From a checkpoint of a small transformer trained on Wikipedia: tied embeddings.
Each number is 128 + 24 x the weight over its row's rms, rounded and kept within 0 to 255. Layers, rows and columns count from 0. Numbers have three digits each. The size before them is the row's rms in percent of the matrix's.

# up: layer 3 MLP up, 896x256, rms 0.149, rows 352-364, columns 0-255
# down: layer 3 MLP down (transposed), 896x256, rms 0.0837, rows 352-363, columns 0-255
up352 110:117130096158160101126122099118093085123096084102122112148120154147113132135191114114124142115137142152143099092109143139135107147147126182146115133145099107149133152125073124120116110141132123130093206139115086130124117171125116143150124178157133061119141111084140140113137114132129099136123119135138120092101126122084131134146162108104171088117092162111129119091142130152130145137131161132156111138100136120147126135112137142176148096103138119133143111139100120128126122130128157153091114167114148095112094092151107145151179119164135090145098161121130125145151070108149177143122138099084120130130125151134134127154105093136121127158117177176091177096148128119149157154125116111120108113128157159100167146100150109162121098136174165123127191109107146130132129132097122
down352 112:129102211069116115142083148112102183101179116118114141117146138117127138131126147123157114155114129123137161136087131138138150105114131126085140101108110116118075100137112084126151151100130120159144071104154132125132135112171123121141127128125100125115118127167142124160161119175146119135140128114127139157155140116125136154150081106132105157179117103132146129125134128127151132063121122144118147141108137102177149109151149123092112145136093154117124165145141162156160111117134097112152124090152110125132098171133123093152096097087104142115153121100100131086111196119156113154109099140142108142078135128109150188127149126123096132119155145117190115152139092148104107102118145151156116142144163069150086105164135121129133126149122143142097102136128118099141114121131136
up353 083:132136087174131142140137117106102163140139147109179099144113079122129108137137111134155181117137148169114146119112174107124138141148078130122109140122166099090083110178151124157128138114133137157138126091099136172117106098096156153118128116122147120123109164129170108138117113181103120171118139157147130109162117146093129126121135114087121126117163149099166106127101160115101155110113088106146124121108142150120122142141129103124120123070118107143162133120083149077082147073109125114112088133152116109133173137139126128107155144152158112120156138147123120149122139156140110168131121116154098162145160130156120177139106135156077087124150105130126134134136143078075110135153131185125156087101107155126158146106100108089134124116142120180112118124110130140115130094135086
down353 087:106106178098145082103156143137142132084147095114110178113124154103179148145135138108187127146114119106145070161115094146143121139114167140117163108128113132205153138127139107090104151178136092097112127118109100107148147207114126139150118104167149111142142144098071112159135108116136089099134135135084140107121142107102118122123121146139134119127086126144113111109139128148097119142102136123120170140178081106108114106162136124126111142133148144133100093132145134112155117152121152147145146127093122134114118140099129100165097149114125144101109133123129103093114126150107114122135182133143129120106141118094127124151107112148142179096074158099131135150155133170171124120116099119162095131128142113178131160129125116152122147137107138081132122114141125101160138144112186
up354 102:149161128127098113113114143166164116142126126149144133147132143133141162128129116122133092148113120146101134166135157158116109145130096145169127133104093122102147138160083115116084100118135115125149096128102145126157091126090141126126129113153087146106135122134102092139100140167135102156116157120124113159103094131078140086160186150127135112100113092106134117132139130134125113143135194097133088101166116161136114111131135164132134125103099134152108107097123148158157091107147175145158212096130139134115131132163139152139132125164117069100133126140095151119114123085114156110108145136122110146180135115178123074131122119136091158150106092176111110121142099130154168085135144119181113106093111112134143151145172096161126131106122116128146128105124157140098072126115148
down354 107:126136127156108127118140150104096113113097125130111123169164140131152137099103113106114127132120157116173140147133108122092077137114126087107122117134125112151080120179144097102120101130173092128119136097136146168123119143086114145086085113165127141183136107096151119100175147102108127128131125127099070182132082121153131133167145159137125108130124107139178179119115092155142127127151134110130146121125139139100120109113164115117153135113096112102129116116163107104132155104158107122133112190162117153135124167142109131105076146156131115126098150171114153137142083112116084095142124101126136125163104117148114063130147163129152121166118176103169138113138148122118133130090125102136128116126128109125121152158131119130166156085170160124152170127169126113117110133161177
up355 098:103101131147125133160114133114137107121151117132122128121131119116115156140166104110110188124099111147147149079170109093104121077112127144122111147100132123148116090167060124166168137134159107117139083093108184121138108097121135094102094151132121098114112127170135126094116158138135141095125126096137120144134102130151098129166082118161120184130137100156109112113137111146104130149114125179133114107129123127122181134141165090117099129116095127143137171143099162120175143096120142144142120121162098138099168110116130085112140135110166168123170171089130084121149134123131137134153133128142102144137184104114144139173150155115116091113183137123116141139176159123136128161126099122130113120123119089151119111118145143160133110131127129152141125122093120078128099135163191
down355 094:118129108137099149115123140119104178177108133096123134125150124110146105137091138104171137124081152140118129124154084126128121097158091121120123105161150128139107145106120137106122139083131124108137128195110141202112167144124156123112135145129109172135167148113135111135162091121116123123137102163129150113158114128146076117164123157137162140129141120133108127121094117121161146101169130119141161099148139140153127107116148133126118068104132124139127137075147142133116110149139167135121150128133100154133137112082146153133169144133129163131110098101133199126143101117121119137107146100113107117115079167120112142159086159147085098154121141098103140077139133148124114097135156158196123139124126143153161169127077147085122165120139134106103066151149115114115111083106122
up356 093:140142099118092140107094150084124126150127131141139095133124086116159123114150125130109121111139141092084148114119074156177121148142162139118161132153143134105118107148119115139133149126114098138133092155149107104129144110116079120143139156100120145117089147146102128055120108164118101131141172150161103118117181132104123179130164130103123108122145122132079132166102079103128154113144144120127170130128130114138099109134075139162138136118124115146104133117115101117162118152113113141149131126128137131120167125142153135129163141135155177100080172096142127124114110130156132120093150137173119151129168105099124132159135131136113141097177143111120138101146131097100150115118125104109161198093113129140137068119156115146124167050170139151151142136181109104162120123100117
down356 097:144106114123097121126135115105144132118111147107159143106144132155147131107117098094159143127108109111151109177099132094068139149114113141117134095120142189159130130136087170120101146126136113137150141142129100101108164119144086106123154134130079104084169125127109173152158142121160123123123154103165129126169097097126089136118100157170166114093115140154089138139128141104163155118116104144087107100115116148165133163074110117141153156092114115112136114158118120115141113120121123144107141106150137137163137101103131082165149103127138114110109119170148138114136099112122104091102110151141146152156087112157100158144129138139148092112158157168188131124147074098128114156130163136129157092108111119105165116165128129150127140169183105151114120112179105146164103099123129
up357 093:094130079119136147090166165200102150096057121126132132136105120146110151114151114113110091120116144128164161137185120183166125096137112136128125135130096149184161135096155142140124145161099084135093158164134149116081124084160125131173152145167139119145148110119117118122130131125134142142094197127161159159134146078115132116133129162136100087141118126152140123107154111104072125150160110133147105102138134151125094118112112157120134132064129106128105154135098128129136138126112104154103112130124133120133178105141131138132136145143150058150135112135124156093141150127120087129130133106127124155102140118138139153138132135124156135172132113130105137130165106106093149097147129101092092134077116110134117082118134129113102113129129161094134151142136120117113162174110124
down357 093:115144100111131146083122115129124106154139157090156119122121141135099122142128128116127110101177110153135106133084100099132118100160128139155095134133107111101132123117124133168139149139177146108130092112157112104079121138096163112141145136171143122085069123160121142142138134144145137142149128131105130080124138124140139122174124097132150128066135145123148135109109100170127128118133125098107118103118139147158115141136125108133132142165147131144144054133091110171182109152113157153127148191183148079154083106162118119156189114178160152112125115112137077112129104134137105159091152128129126168129129141096115142130123131123108123128142167152146106152111122110129138115123089148161125159093081081118158121112108164143108110135150147134152083140080151099123152104124160
up358 111:113115097101106130159123132127121126171120119155151085120139128145112125074127177122160120158139118097177130155129097135116118131115081126125130162159116156135100135167130051060162107148171078156154104096142160147157132136134083118159093106150150163120121076130084139073084118135113135130093156101145117094103147149126134133141113145117116131134105117126118101082154116130157152124147126141095166122140165167105124092108122150111100128059131152137157132110138174105150086153152135125150136096150143131103127133125140162123120156114125171172154109131148165133137120142099153123138137141118129146160131081141119131145119139122115119184114151139124133087133109104132145099149162140152153131138143137153082139122093136148123083107089136135120122104111124150131116158100112
down358 106:084106105140164134098119102113121126115118148120112096142138123110134127131125132105112144107103073126095114112163159172152117164100163133116132103151131109157115160120127090117148164108122170093182122100129086125109144118153127076121118127077117104110154125123139132134140146187155114116109112153125148172172131100139141107076123162120140148127075126105157121165127116151125109146047154095113111127132119129130152149156120150116163130146150115132120138113183111158162170146158094143110112165169137130107125116114075118126157127109152136118117107140079120109128162120116142142103119140142126125109125174137150150144108066133123158185150120133161119125134108121142136114159120139116117132128158135119155095152134139158109134123176095130139118145126078169116078103098177
up359 097:145121101166120135119076083093171090140137130126108143143129141109101154118127127105171158121098154135115097144134149108187159138099159179078124131098103102178115114148147143148107147104175123106119077139114164118153094139103153098160129111114156092137156118139165129108111125137122110109099156131131068108146116129155135133093163186139127136117082089115162126141112134155130142114135135162116106173109170104109102097163125130122136093138128125125093143103118096110118143076131129143150113097155123115148110135124126119096156143147155092094104075144053103169159139140140139138148135144119154125125116158100159156101136112125163129117129139142106141115162109101117160102128134171155093135147116114136073147156143161140115092138149110148145131139129111136126118136110145
down359 098:153098135113123114142117113178103128104117121133131126109132130135147141139150098092094069141135098134120128096169156153125115102133120106116126156127125162155105144111162118080123165138162117169132154107147086158157153146132150148148124136176120163120154139133089150101128135120142125133166111089111144111122171136112096082093110180111126129112113132137112103132173134138147138105145146079090167097137115075142099136071101156145130130149119125124126135142137176149105121164105134135143177149141135157065184152163120161148159145133132130181147133123190143098110102137123123129116093117109099112087110105134124086118082134094098142108139126100130136098094124114119142120135124093100119115118083141109161130134093141134142161149117160139128116109164108149128142094150175
up360 100:145094101117127101106137092155136129132134101164100118136104166103143105125116137113122149120152174152156159113133135140142097118123151112111114106124104143167161104125154107098115118128154125105142104142194097107143162130099144137139127152112166099141111145149113132109102136132097128104138094084127133118110085101116115177171141133128127124154095154119102117140141111118085075085070117133109107164146152151137088102150101101126104153097112144125103140115157153151151112133147157138136161157168129120101103149138165132147105156148151129137123135122110144153116200087152142080091127103138109108148149160133147140097109135150178118124151123076120180086167162111156130155106110116124146095114147121134129119098101112166138152140134157124124157107109206138117089124129147
down360 106:123111146097142088182152118120083132162080131134149167169128154148162121125143085137169131111149168169093063115119161171113125118132115122115136122113130104118130122160103105105131123105115138107130120124085119121102105128158123148119102163131143111124160148130118191100103090101109125155116096146146143137113138135147142192125130131159143165168118158145135134118088112169103064149112134127136138142129106110107160105116122151144126140121154145118129168133103140132113118124154096094114149133063158072164128157142180187097090099121126076086135120131136159142108130117153136126123142129131145129149128119119146120180127123140131141118107121090155150176135100082131124112132136139126086124104116093111157132116154124113162135150098080118121121122106137142143084161142118
up361 089:040153095164117111122138133113126140121121142123136171086128098106127140145126114130152107100117135185126139145093122123105130134108116128104149156119120117199084099132129110121111118142180119114090163146171109127132128089131158160115106150127132171150112131179159119134053122144115139136110095110132146158111114209144139074109143138109137147127113114119158107140115082156171175103124145122139125126145147120107132124111142113120173104137096097132111137132106146140108121110098125122100183122113172128126164135128153149112123119125119143137127176109126147108143172142147077121078135094119125153152105139149119098113137121096115140107136158098126144129156129120141130131146152111084140109141147160097095136119130096124127116060162148144122162089139128156144108156137143
down361 089:119074146143150119155110142150147114106134163110132101097167121136094093107111104142131110135171099115086088111131104160111131138094139114124113138122167115110091127137120140094116117168098190141185122113144111111128126141098135152119129134149127113143142168123171131160170090107156139090139153106112094158109156116113119121097138108062147147119093159135133133112197164128171103159110098115109126143154140118111145161117141146095103163159106135066130129147108119146118108078139117161098120112133113109139183116115159072100143102126112124125101132153134126123112129131132126173153131135125147079100085123149109129126183104112125126087159137123098115145147129111116120163136097125145127156141111133135148148175104150139160121150173119150133136145122175113155158135155098
up362 098:077108117103157142145104118105141120139171141121101110096149133089137119081144109128117137132118120128124143151174107089095137113130130112126140154112118134133158143068109115125121088132104111117124144151107152133118138105133178067111134087140172100122119162100113108121115163125140127125131101141089134145099123138104159135089169164178142129087147142126119127164187117128100194160117121111113180132102118101118147127098088110134139151150152169129140134116125122150100171124145139148138135151131165154156192136105137146137182143093132133153114145148107126103190124117157148089104096141134151150147116172113146120141140127157140115156118145128082162106148129117126131169125110111086121099103146126111112129097110125152146146078122088121107073135129104123106091151114097
down362 099:106096121147096155129099098115113116126090103128111170102172119125093097077139125095129129137150156116113122159102107130085129092135118146151092115175131140128110114142138154134136122105164118145176115146068139127167138169097140091099134071121159137144143146088126096131128117142144121136146150130140159113131092138112104079148178147115167140174189151163170097087117142140105117115145121126138123126099159138130166108147099144119118155147102163147091155143146153122138131091124112171129098120115149112101149158111141147138077175122139116131126095175121115135128142161126096098149131115111117129106159108143115139111129112152135098130132165108148136117103099127128126183108128138138131090117153118144097124136159085131100124131102101147142193090145177129165152114112148
up363 109:149134144133120162160165122118150111117158150130113153103137132103134108171127139170129070099112088124110093124172176172127113094134105137154102115162114159081087178153095084157089106202134067141099125099134112135134117108119130102153177093094114166100114128091109143115147120151099118109179106152096131138151145143154140105163136140105136117106100119082178141161120127108128127129089147108126103121160097091123140099147139146145130127116080155109112114132134149134156145158138123109138143113138095098145145124154152113124110151132084157095134125125103114141122150123141110110083171130141134110129136132103114100155145123133152084108116119134108131129183104138122145147117124123122136135138126120177155169087178111136144130172108134126145105147114135101149141088132122
down363 116:106162144167114125129150147092123142121097141131137183096155112139126108146114173183113144173076129116102109120118116125098096128137121088087124074138166107136181167122118141115122123155131179115113129144097155091138148129093141147105079174123161151155152151131126109146101120110117151151116173115184120110138113086127079131154131078127157087110071147121135136112155121169106180089102119107153120111129121127109113110135138176094079122149140136123135154124121118120133138087089098145111140131132083114120139139132134143134091127130104109114149106180145117148125151121115144139160117167111116147150103135145138117140165134122156092147159118132115113113109128154146124080165143123163111110111139070157138148139110149113133136106119142134124176106116170135129132109120087
up364 103:125084119092173089155094133126153104161161156140108173142091132112119105159126123135128140113130164151140157112143128143112174111091142116145120123138161093150159139120133165080164163111093089146119089113163119122133098138165108137131111146120179108147101177148131118096119143139120083141161157095139099101139129138106120118126175133128111135103134153097154117111139128139137170120104112076112118132122121112175089147136133131141153119113144096122159170129148129128145124086112113169124136094146155090119125132136138129122095151118118119092135103112156148145142153101136110086125162154115111160130151119139082127099126141159180141127103138164096096127145097123095095147129097058184151116172154115103095163122129138122136122152142077090125129108115100099117149115147153